config.toml
num_hidden_layers = 23
init = "trunc"
init_std_qkv = 0.0567
batch_tokens = [65536, 131072, 196608]
Each number is 128 + 32 x the weight over its row's rms, rounded and kept within 0 to 255. Layers, rows and columns count from 0. Numbers have three digits each. The size before them is the row's rms in percent of the matrix's.

# k: layer 17 attention key, 192x128, rms 0.289, rows 122-127, columns 0-127
# q: layer 17 attention query, 192x128, rms 0.318, rows 123-127, columns 0-127
# v: layer 17 attention value, 192x128, rms 0.311, rows 64-68, columns 0-127
# o: layer 17 attention output (transposed), 192x128, rms 0.238, rows 64-68, columns 0-127
k122 084:123124155138140124113101141115183150132132100149139148055126132090107159167117155159126113127142151169116103109144098190114186110141206086161042090152119122077084088140133135187129113104134148119098134137132084154164176151108148174137179190146124091137125114144072158170104123074141166116117128117176134077074176113072158070094110080140143132111190139117159101170150184164129185120154
q123 093:134153054104156134138140095023120127131045106110083211161142123093111142091117108099114099125173115109094117122134162147128183063127134174109158113137172087144166038083127061100173072132148156156143070137149147126126124130106132130090164164161091111107141086098106145132149129075109085150137162085128196143110143123121142099133105085147100104141156092110114115130177150101121116128163
k123 088:075148100112232116148101090154097151078084139167157163122153121155117141110136144120121156138141133115136106126121165145151143132088096126172183119128174128119183096127087088082163037143173132102099148115152180160145120139157168134153106182166094083094138096172159089236157115119130100086099152172135167167109114146187107124170132140181092127156124098106124124120172137143147133183136
q124 092:164108163096132128169104169108122169179096123125096126125088109097136139033162056129054131165115116078105151134157113084181126077174094090147095125152128139072078103157145111101132087137129092148112115130110114163152179139161156168162116166140095156116089125111097114052124160097113111124153046134149146178121105108143096082155090126097180071139129104102105149142148169165089147078150
k124 090:144168117126162139119093140167145151086125109116112105120132132149149119111110116135136195129149062156152105122079126086138150109161060119179098127165086085117187107088070175095086099133169121082104146150058127113123135205168120146087158161149117108155102129134139122095097132134105064149168079186106144156137084182167157087153085118176144069151112161141114201158149130158186117134172
q125 088:136165123100086126153101151120118123118133132105146127139122112078113139167134100149139101073130130104141135118072146136167094180160144078125150117203149161122171079121122151111107160124154139118131155094143158151113172180132110204158199156162167093118134101181074070036124083132200134107137184107079137139128104103127163077184080078132117113070171162163083144130150152150135091156097
k125 092:107102157109100170087135122140147068103082134114081132106158113135124143152182068134083108080144119087117113132113128082149100172113074097075127119176096132193157114140121135087110085104111175145124131093165175068124134153162118118140194101110143116067079093133135061100099133173184146125097131141069081099161109109130146102136157091115098141108095187061143094136143168051163138134098
q126 101:165122177131154177092087160116219091087138104128134123104147074108103109150175119120125155095125130072096123159142152164186122117124175103121088124100111122143104133112080111184090136112101082094128105209085118136169203159121160131103161161070174141122145103179145092106130102133150131146146085120063129129038086110063170101154129097110144187122097100136122120129172140113117089144137
k126 091:114137145121115148103174146133128120102104090092128165089165074065111114141162172112128124087185137153087096140131185125184137106116155100137154109163069118148183140135106091134149101131124147109138041170117141121151185098108140163141148151125184081163112085155161130091130154114154109137125135164087085118156152161131174103120156202186151162102169090086099164184150205089158109075085
q127 096:164151117141160123098109097169160176023142173097101126098091134123137071089098124156104122154109089102160144125199130116148076105118092140107161097188168124137101122131117125112130165121108119173145164151135192155099126163085175128121087097204171171112144158110163102112104157156170159097151135111088053132164166155141164086097092198130092160141118110086121137113167061141126131151121
k127 087:161118109156147093164142171166184121125128167104102129136130122147155157137102161139138150111090155140105138082159105092112085100116104154132215121161169114164167166164114150162152144128121179158158098075098180184125100195142149174176135132181069153126145135150065170080103100154142161089176085159086089179159109174152151143164096138158070117201168124167149106153132104123116107152110
v64 091:153133133113122195165143092111131091140109132078172115074095167142139138114150076111149121167101167129082139174188174136117113071166100143161126108121156169056104130133117103134145137040123116077126111107121114110089109088146091140180113101090121108118151093202136119129118091119098143160118123095113180109129130125093113115127203152168186083113174132174124050137165151160199106173110
o64 101:117089029144139082101126094152134178072194130170142104139160146131193107111165111099087101120122130122157128146152139102133083164146148161163124116098166126150143141169146148117120177206124103176128158093097135120194099177136082144139137127154167128117089173129121165194138098137088100131123079186141121127080151088149116109123177108130128115063131115098183120139089183090162191110162
v65 074:109142095152128132168168130105144120087113140106100129102114124108153166085108139120145132076121148156134111194210133154144117053110122138211068116138116087112107074091113158134159120209094066158097138138138130177137165152151142103121128141169098130105132131092148200112152051075119141128132120124124079144171146132058096192124156129115171090129144138120178129141126111065066088130170
o65 088:127088140130066112138104160133083175074151191108154117156140098165099131144137095155112081115178134089134145109086161099110114177152186097120153113121131146139115156131092151078149071101187146075163098140125120076086152115074160126154066128165118200158158147179100108134082156172096166178134106151132126140136193184157142127148102090034161083138107143119109121135093130148158159130139
v66 090:086109145099130139144105104130070043140106117100115104118076126121165078129051170069113140160102114174109089106118082085062099115104170124166124139090082074120138133126169152175155088094154045144090139133097139096169155110145125108099142140149090122163100176100087137077155140119151112085194108065109118129131159137087132113091066108135100123154115145091072149140112134113079162152119
o66 096:137109175099080150176135141132211112180109161129112168156151096111074171091199145166176143128131157179138103100126150092163153073136135088107135190125118088103139114140123130097133157181107130101168155129130156086098112099137168133150085109065090179144088148069129117145136130125104105088130152120164136097118139188128047146153108149113103102135133118161136091123137197086173180091194
v67 086:162194198098138118127186126147115158112183137136131141131061133121137141107125145193099134086079133156124069110143205153125138193106144118132102136151127152213102145100154158135102098159167113111129161139122160153102125126146157086127064162125085132144131197158173048134132092118198112105138149114076167143114114174143096112090140168173103143125175123147130146133158152152184138089177
o67 102:148067169190195085117090149169183143126106114099150182119104171138120144151122151178184159176156117107082164074148093090170168119126150125134134163176139154119131104121094134141125130110142098184093109151111102116088106099169176172132125150147143103150160126120144180183109183122095184106130098125131163144082134134052198158203134133127155155187152136132157109101194133131099141132152
v68 083:167136193153158157155150115167127103113088116131120136110158159169192143121176125150150135125100107126152143146134196189115075121132132147091128121128125115087126157165111088127102107156125167107172141189161101109078135125141137160171089140146176145105132115169169203144119093092186127154136109161147092042140125158087017112160109083082137100170078112119166131077132111140151148129186
o68 089:134151075080152083179163118136086141099160148091111103192108077116143056185154145077132123103107099046124156080168107127171099129107126149152170074143131126164125142084162110076128161143122133125036072139144146109086116143070159141166084131091070126106136120154170123163113075120123143092108134137132156127091109187201137124160171126120112147124165158116168154114161153167128128153138